config = dict(
    num_hidden_layers=8,
    hidden_size=512,
    norm_eps=1e-06,
    init='normal',
    lr_mult_down=2.0,
    schedule='cos',
    max_seq_len=512,
    train_tokens=575400000,
)
Each number is 128 + 24 x the weight over its row's rms, rounded and kept within 0 to 255. Layers, rows and columns count from 0. Numbers have three digits each. The size before them is the row's rms in percent of the matrix's.

# layer 5 attention output (transposed), 512x512, rms 0.189, rows 56-63,120-127,184-191,248-255,312-319,376-383,440-447,504-511, columns 384-447
093:095142118135138127136142135156123127116098103159097124124092172127121129082090150135145098159151125130133132113159110143144103125107119119143144127134114150120132138163134190121132163137142147
097:114073127111124144124128133129122104129146084100132141139172135146113138109124075153107126078118163152131092116103127111146110097140156112141065127091121087126138084116120132108167124125123058
085:160120162161139165123155115128122107143102172121145148097127152167129139103102119167127154136174098136123099110108086112136138166140129086114142119129143146143150137138098115116104100132145099
097:129148138140135144163154135107140117151106133134128129117122109149117137174164165081154131174115105073112113140116132168120112135124131108151133153125089127093120104132118153147120107135170173
086:138112111172112126101155145138113127159123125159142177102155130158155104085129158126148116150089163132140117169152098176189121135112100139127130135168177152177145081179084166118108157164109165
089:132110105180108146151130127139114150108136093159140122128127110143102141121142122124105153128167144140122127134126098150141110128124124103090170088060154121111097094152112098146142158109111153
109:088082125160140113091104105167133146117161187127154137158171187141156088116133084163142164106104142163107132146119114078138130130163115129085086140130140111162120156137148101076115149159144149
094:120128094114137133093104159151134157151130127167142138118174123149142113161099142161151107161189156127118116177112097133108165169087187137153132167131131159125158126154137142099123114114124122
096:127152060117116150157121129171123115120129128152148131144144110142132161142095138093133116153136154127102123167106117132117125136135114114152148147137158127132139165078130136111079141125132133
111:141125139107105112107137107132148123146130115095116126132153163100142141102154112090107149093111135098187119135182114136169147127170109133133069125123110143148132099147108108173160135090117101
089:124119121150139161109110149176124118125107105132141092115128146140088133155172095110140123164160137112139134172128113175097119142110146108152118115114102157114200101150149156149165104113114149
105:131110149132144101106132151104119088092107135094131164179126134133125140108144145116124142105103180099145122107140119106121152110179136151103132105108130128133116147133142115149125126069111123
101:106107128126104156126107103137129120125093131092155112074147182139144142142179159113130080121106164124114139115106088114143136142077138162117081106113112069121120154121081123143114094133146129
091:125121125112144167097123110122119142120109107138116161139126111138092090150107088111175140144144101107153150113131149127106085095106127135154144141121142155123149125134150102124096120060158113
089:130102155136110089122109110151151119110139111092101114161160119151112125102118092145178110097123103176106152134110163098161171176179132139157099093113183103162154116119113142128137153114127134
090:154113066109120158097113104085111157105110222132155131103174166133165116082114115110090093124071156134177088141142164139152108134120122128110138120123116130129097119100142122139155103096138108
101:159152110112128146090080133136123152141138142107124119157119168165152092125109103085171122104135120104111146147120132141107126143115118125110170131079177134139185129109160132124142127106161102
100:147135194155090128132142100119150115116104075141135163099094151116112123131108108121142105097115120125131109092117133149125117126110108149123176118083127127136120128141163109142082125136118134
097:132124145125128138114083083072103128112124176167107102122122123142135186103151141137114109100108125129111094138099077132123147136129108125132158157068131130151160090132120149156128137146158087
091:158127109130178113114130145133081119107137113122154140077134108135100133139133099186098121102171169169124161115124188133093159168172110141138134122107093164129164159102178142141120137130092072
101:084145151126080114156156105117105156119135146126144124093120139116098105092128168145142085160105142111127091113139138163138141135158151114108130107156115152131131157139145131145118141121171160
101:091122121118137117113121164071132135102088147154143086131087119149122133155145129123088124151110158148127147169145119117146121129158112129127093142123100196127070146118117111137171122106130101
097:148117114122102102131123138117138153074150171140171142071128086124108163120151141135109106091110140122123127132097121127129159093090108131114149121138143117141131109161199108113082101096137116
093:150118116123107134097164150139125116195108117159087113122120119149131099151109154143120119147122109104165090143141138132121154148135152142130180138129140154144129137178083157147118173174163130
101:149115122175154149134137077147084132166127125123133186115160143088124112133170066124126112102124161177126117138111123141171142128150120126091128145096115088104155142114148141112133101114138135
108:131152145109106093140160133169131144153092117120084111092093113107118150152124136116125164167105115136102129134125148126099097155118169152100160154141130160084090175159133137149111127161163110
106:075148154139118070178121106080135130108158122122103140145103143104141116138123117079109142129099122156139145158147141139144135101142141141147105153153106084119134147093133145127189105110086130
110:149152116144093109150134147092113153111135156170123107094095109151151137142145166131129112109104124098137137125118131078130156132123147096083103115117103171104097154136140129114123153160127115
100:122153134112128161125096148133089126134117121139127143151133132154111174164137151117144147081130118119138140099149166148151105149144106040057171158129135183105114145147152116144101117127154141
124:150123132123090163110126149112155118136167143108107130139148129124192137119112132159127151101110136144151102143151156141110177112135131078144091140159134095108088117141117101151136116176138109
106:119160116122133109118100166135099125070135147099120095146109108087135159156076147111115114050196060103130128134136141105114136104116147119131122164097157155097098164103124092108114142133112092
110:167136197127134154137126088119139163123157142135127133131161126155110143144156117116150157096125141123140099063106095152139127098143071114105157141136107133136144090152107104123188132161119102
096:146128122194139121104128138122126110090089131134156071118139135140140134202160097132144121128153136111156126155139118164089096093056133124162147117086136178153102159108143123144148122123122135
099:108098109113155114103125116122169160108130141147125169146107090111133117101075154156114126117126113123139102120130139117125096097100118122139132105133123134166105113122132149139128085123167149
108:113119152114116091143104088089148135131127131125110150145120119110151119133141144164156133151131173134108051123133162136112122116088145124125093165088146121130124155130090112157096137128107155
109:132145087106091117097113087125125146119129153118101096142109125087148127086139127164136151108132149132085130079111128139167130154137113142098141176147150089116143193127182068142081130127085138
110:102125123123155151158119087128144115141123059180108157167140130127138150168074139102172131121154116122097153143099136140143149144144147171151112097122125128105051142126169158147142133129119111
104:104111117142174137145126122107124177168134081111097139152103149099110105129120144135116076136145147121186097155165146111070137098139137143104147110114100136113093115069102123165139098118135135
103:118148153144112148136139168133130142157148096109142137106158129137125126099124163117124117125119108168154149131139130094059112135129158147154153124152089136097153119181178158119148156125136139
114:113138105147141115167138171128138142100150145106148112137134154112112107150149122116095143148121155119121135083148133118092119073158139082179155134104126171120106096096083142100164141119130138
102:132154151086137129078167132152140179159131178133137080129136102182097117155137191117118139130147107112161121129111136144135101116126147142108117154116162128164144135141107103124181118129090109
102:125151091143160131152130158150129143112103086104106130114113153116141150145132102098093068115124111137142146109130107141133105112147128105098114116123087163162103124137146146139162101116153188
105:172161108152137099127120144137104117131152144114129176131127125147145131153124125180138113123163114132101090140113136142085091114102134168120114139153173127096124129143082149165158174105135144
095:096142119110117146136097103146156125105166147121140126155142138133112105124115121116149142148133137150163147051112128103144109170090134167190141150105163135166141115122112125182082114134115135
105:112090155119099131155114094120134143155134088156171118135128119138102162166131127092148120107160108131174108099120132142098118166152112141169119112124125111108102150131157117177147116127082166
086:128115143101161121173098123130139143164142125123111143129163159114138122129148139112140158133094093121110115153122142140106123131120104143114161151146144103089107137125130160108112153130142113
097:168160171137108112124133101153120123158102138106156100139126144167127148119106151107091102175105135123166087106108145100123094139097109170128195146121121175125144094105115124103158101153090128
098:111139139117126111136054146108107073151150125082182161116102079108134130099146120084116141101139142179116125115119103131136090127145114109143119089094121113122150104170155120147104122155151185
110:105080160127152091150117106118131146167157139109131160139118115110149146104110152155082138112137108156138099127163162135115127145142139130123066101159134155123110130134133126092114120146121177
109:118146139143141122151108148129103126116152141106143085122119158140093101127097140117121120170154102146136137153109106122118142155148125102130146119173139132100150115138143131169102160120115192
096:116133093115151115136122195185142153125135146140129158114104112138130174161106144065109114139138127142106107140132116104127145147142092142132093118150135121135091128109177124104110124150145138
102:128121152143122148145117111116133127140129109124120180131129111112140110142125129079124147137112087106119103165144108132079096098104114118118149127119137093171116131123080117128186142143142151
103:148124098139123156111117125154175107124112153119134095161111152127129159109090090148070150121099125125137152148120105136076111101123146128160148169125144117151138065101166132110166117119112140
104:160124135116142105128150152154120104130152158152166138132148140129157150120175117126116114150094134141103129157130113105117109159139134131140115141122118139220151122131174181125116125128146170
101:146155103120134160164129115089113104182100066127109143122117127157136124144141154114119146158066148102135129125130116165153117120131149121119117146107111128142072113088094110124094104132104147
094:102120129118156128133128136161130132072162131113109152130062113087089137100151106136145138160105083110117147140138164118114126137157122151121130153193117094125093154141147151122086097124116139
104:107124170101122164153119143075120117135081069123122131108125132113088131087144124130129112094111117144149136135103134122152139152100117122151180113161158103117125082144129086141161117104141141
107:115127115154169142114106120095102122167134181165146145172151096118135122142165148135146157126133155092160126138130123114107123163100131161114109149136125103148150128120124142069165170191096114
100:114120110119085148111134122130143140126141064152119125149152153126097103156134128112122117109135107150105164140165174128192118080117131098108163134134118182139124129158107094108097172152143151
096:114125130084130108087180144149142105169143123139145127081104148109115187131071131141145134089125093151097088136135113106128148108128132127113136159150133144176100125110180117088121121118106122
098:141140148113137067097148158139107129083149106102117127116140139117131105143143162137088121156162096158145113171150094102154115103128140129135087139104097115152139123123130145059117130122158120
099:129134122108074109149131132166144137125143093136133113144102160119142145109110125112131134141130117092096129138127119096158152132102125143114081085109160129105183135094106109099124126087118140
089:120107108129157134122161111140092135127138140165079123139142132098123156134181134123162154173142156120112135142118144110167148141122156101131121093094152092139123119102096112157166130124184119
093:140156135153122125104147125138105128129079150140141110095142097115165121080136118160125135069117129137184130150142133110156128086147128166127076116161114172110099134135217096115142122105143088
# layer 5 attention value, 64x512, rms 0.0428, rows 57-63, columns 384-447
103:135132131172088119135159173112126113137106110108117098069073100168075117127107167159135146122151088134133123128152143145131140117127069140148171172123155176139133113115135163182116135119127125
102:160131138129127139108088086099131127108132128141131118106124158142127150134143149147107143164152120086158143051114121153134121143111132166118123135101122142140112117157139119118122158101126100
099:128129127160146148108094134133104140063161145115112105149141098158102105154140076168129120132151164094111116088110128129165141103157104149145110143131118126094130134138061085177111139125116095
103:132171109124134095180133112109114175140147140115137124131100090117067125100137162119104132115130128130077132098072123119121153134141093119127146101143112149116144165103100120188134085116131147
101:099156109132155138137146097111116096146089106107168120138117160129092146173108158131127159107169123162113131117092151134141116146177097110154144145086134103143068114129104123128113153120158108
094:119155098139109136136095163123128134125127155137150131149111109097147152140077170137120137076148105143116091121137121112070138155135108127101127121108085116136093140177165114162114135118124105
099:141089108135135080136119127118150114131113116139122104124145117131142156153140120127153134126153098094155131152152116125123084162137106105124132091082129094183159101135102119145111120120103075
# layer 5 MLP gate, 1024x512, rms 0.112, rows 0-9, columns 384-447
105:112126102174120098129120162095097146115107170109152133076139111136156093131147117146160127107128129151116133113132123139104176103106134161092128097095108100103170119093128112092100143091138121
098:151085126128093108094150136119149154131118107134141135117084154156091117170162103146140132144155120102135178144157138117145134114132149102133127096102124142097102112140107136160145104155116150
097:133150128117100120127130175147144124156142157156158145126145083110056123099130125124107146080100138112127116135166157163086135116139114118091099137104126106132164112121095119145138146122109147
103:129099170161131142096130137121157140165161139166157139116120112136140129121103091151163144121128099111099119113098127126081106070094092113103098120147153147087125122101074127149147099133150124
099:156116153152084102114127131128148162109090150112143141143105088090128169120105159102153132105132117100125094119098123120093112111117102150087081131173094167161143144130151098087135102104132134
085:088135107107120136171134119127162077105181158180141131098145133073102128109106135174121129114098171150114115161127141109123128122096100119121161107098154098145127119109120129130168114133151157
101:132127101161119120116119108149100096146186131125134133136105119135109133129136146118159119120156176076127095148095149110183109125148109110050128120103144181126083157152154136152158144137132124
101:140124157132108158140104137133083125144099111094134133136130106115136084155144123132119112136125133143069141124140119115148123142162103167136124132125121099129140176157117107156145093118130091
096:094158107130157123122094115119153137066138156165142135072114106119104130106117092120141161135152108125108156153109132096128111139094152150105137123145164148143195150082088140108117122131144110
095:145117145105127113152092121168125085128152167134135122082170126107164135099127108125121128092137129171161111132148145150175135134100108130193134163123147127096153125126149152133106093136114206
# layer 5 MLP up, 1024x512, rms 0.111, rows 0-9, columns 384-447
105:144145144180143106126116108128100135091170141135143135149138102144083132167148152128130088153137107138125174127143129047138118113139130125110144119121172113124166126121122116131113115139149127
095:122108138113157153137112073119147106151099124140101146132096138084105118121154152107149090110103134146098169114171110117170083168110124147167110122134155136113127110122141127119121093091131092
081:151165137124125102134200162113168138153153119103135121130133105118105116087156133112123154109092182115168130123107094164122146116150117121118127149085113108101117154126116097123117162091127148
101:134139132125148091102144138103135091175126142142110119149157151100113105111141126139119134111121103134098111136105146108158147176136124171176106115124162158096151132122138106086123096157143162
097:107119130132136133151130081118177110131121082133125107117128146093131133148112112132115114128123136122127112122107143106137128136133130120137157154116126133110118103116120072112148136121155152
093:185138126158147117111125148118161090112080097093102148148051159143153099138099125149124130116107148140177120103166108129116120114165144101115155092117144142124079137129137114112089084088094137
100:147105139126125132110160125127165107129132115112163202128160144090140115149139102145081126136086131120121166141109114117124121102141147158114135145158161125126156112120140141151115156098140125
096:119148107118080160118153132125113152136112168170153115177142184117133114156131142172141155110144143142119161105128129138101156113127124114133150149140146109126085110147111142107106152154092135
098:148133143169138135126084122122127157167129104121109119153141154141153131076097162143122114113145141134072128137115097131132122153141125147142127124116158130092093136117126114087177128158129102
099:117164104146081108168108132155159125156142123120124128155101138140139126104153115148124135159184141110118134194124169125135169143141115081178124132091082130156095146116088119125116118121091135
# layer 5 MLP down (transposed), 1024x512, rms 0.107, rows 0-8, columns 384-447
104:154110140148148123114097102150163119099130137084130145123107100124135173141157116129123114166136127097081145113131133154116142151130102164178151114088127091187101101141121068109128080158134150
100:132089125141152116138127118107108136141100160149167129104120117079141114114126143129153115103126124152133136145129079164103120149156102123124163117140147112131151131151135139132149129133140103
096:125176090127110115097128120132172176120167125122156108150141122109156080141128132135112133116151157150097155102127133191108124151141102115129137093138136106146114121137074129133116128147167098
102:103101136119140102120146105109111134182097136120137151142150119114135110091077136168074182131137112163136185141137106080115128135093137167132103126105169094114133127123100151078119126146115148
100:106126120102143169112177129112174118117113090139115084125146138112121123111166103178133112120109092142155101123101134090109146126108110111116116127133090133109140147111105146104131155151137130
090:154166143092148084170113129140105097127112116159108130117119197141146108128141075103125108182124109144113102133099136142092128121160110155130133145137157117166126136127159126120141178109164131
100:113129107122122120114138107117075067146148095166132107118144153102108103116124136108147102161102135133124132134151136098102160149147160141143089121123132093127098103131112209154152132086102147
099:102132134120132124146206129191161153096169079130167133115145124056137142151176091162119130132102140133155111157116131142100156105077126120172112126114132139129111107145125064153117153150120113
099:135123113138133124107130117118070121130133111097114175108121080105116137110093158197142155076135145136121123136175080135126111090103123141099130149107121175146108141144085148127198113132143158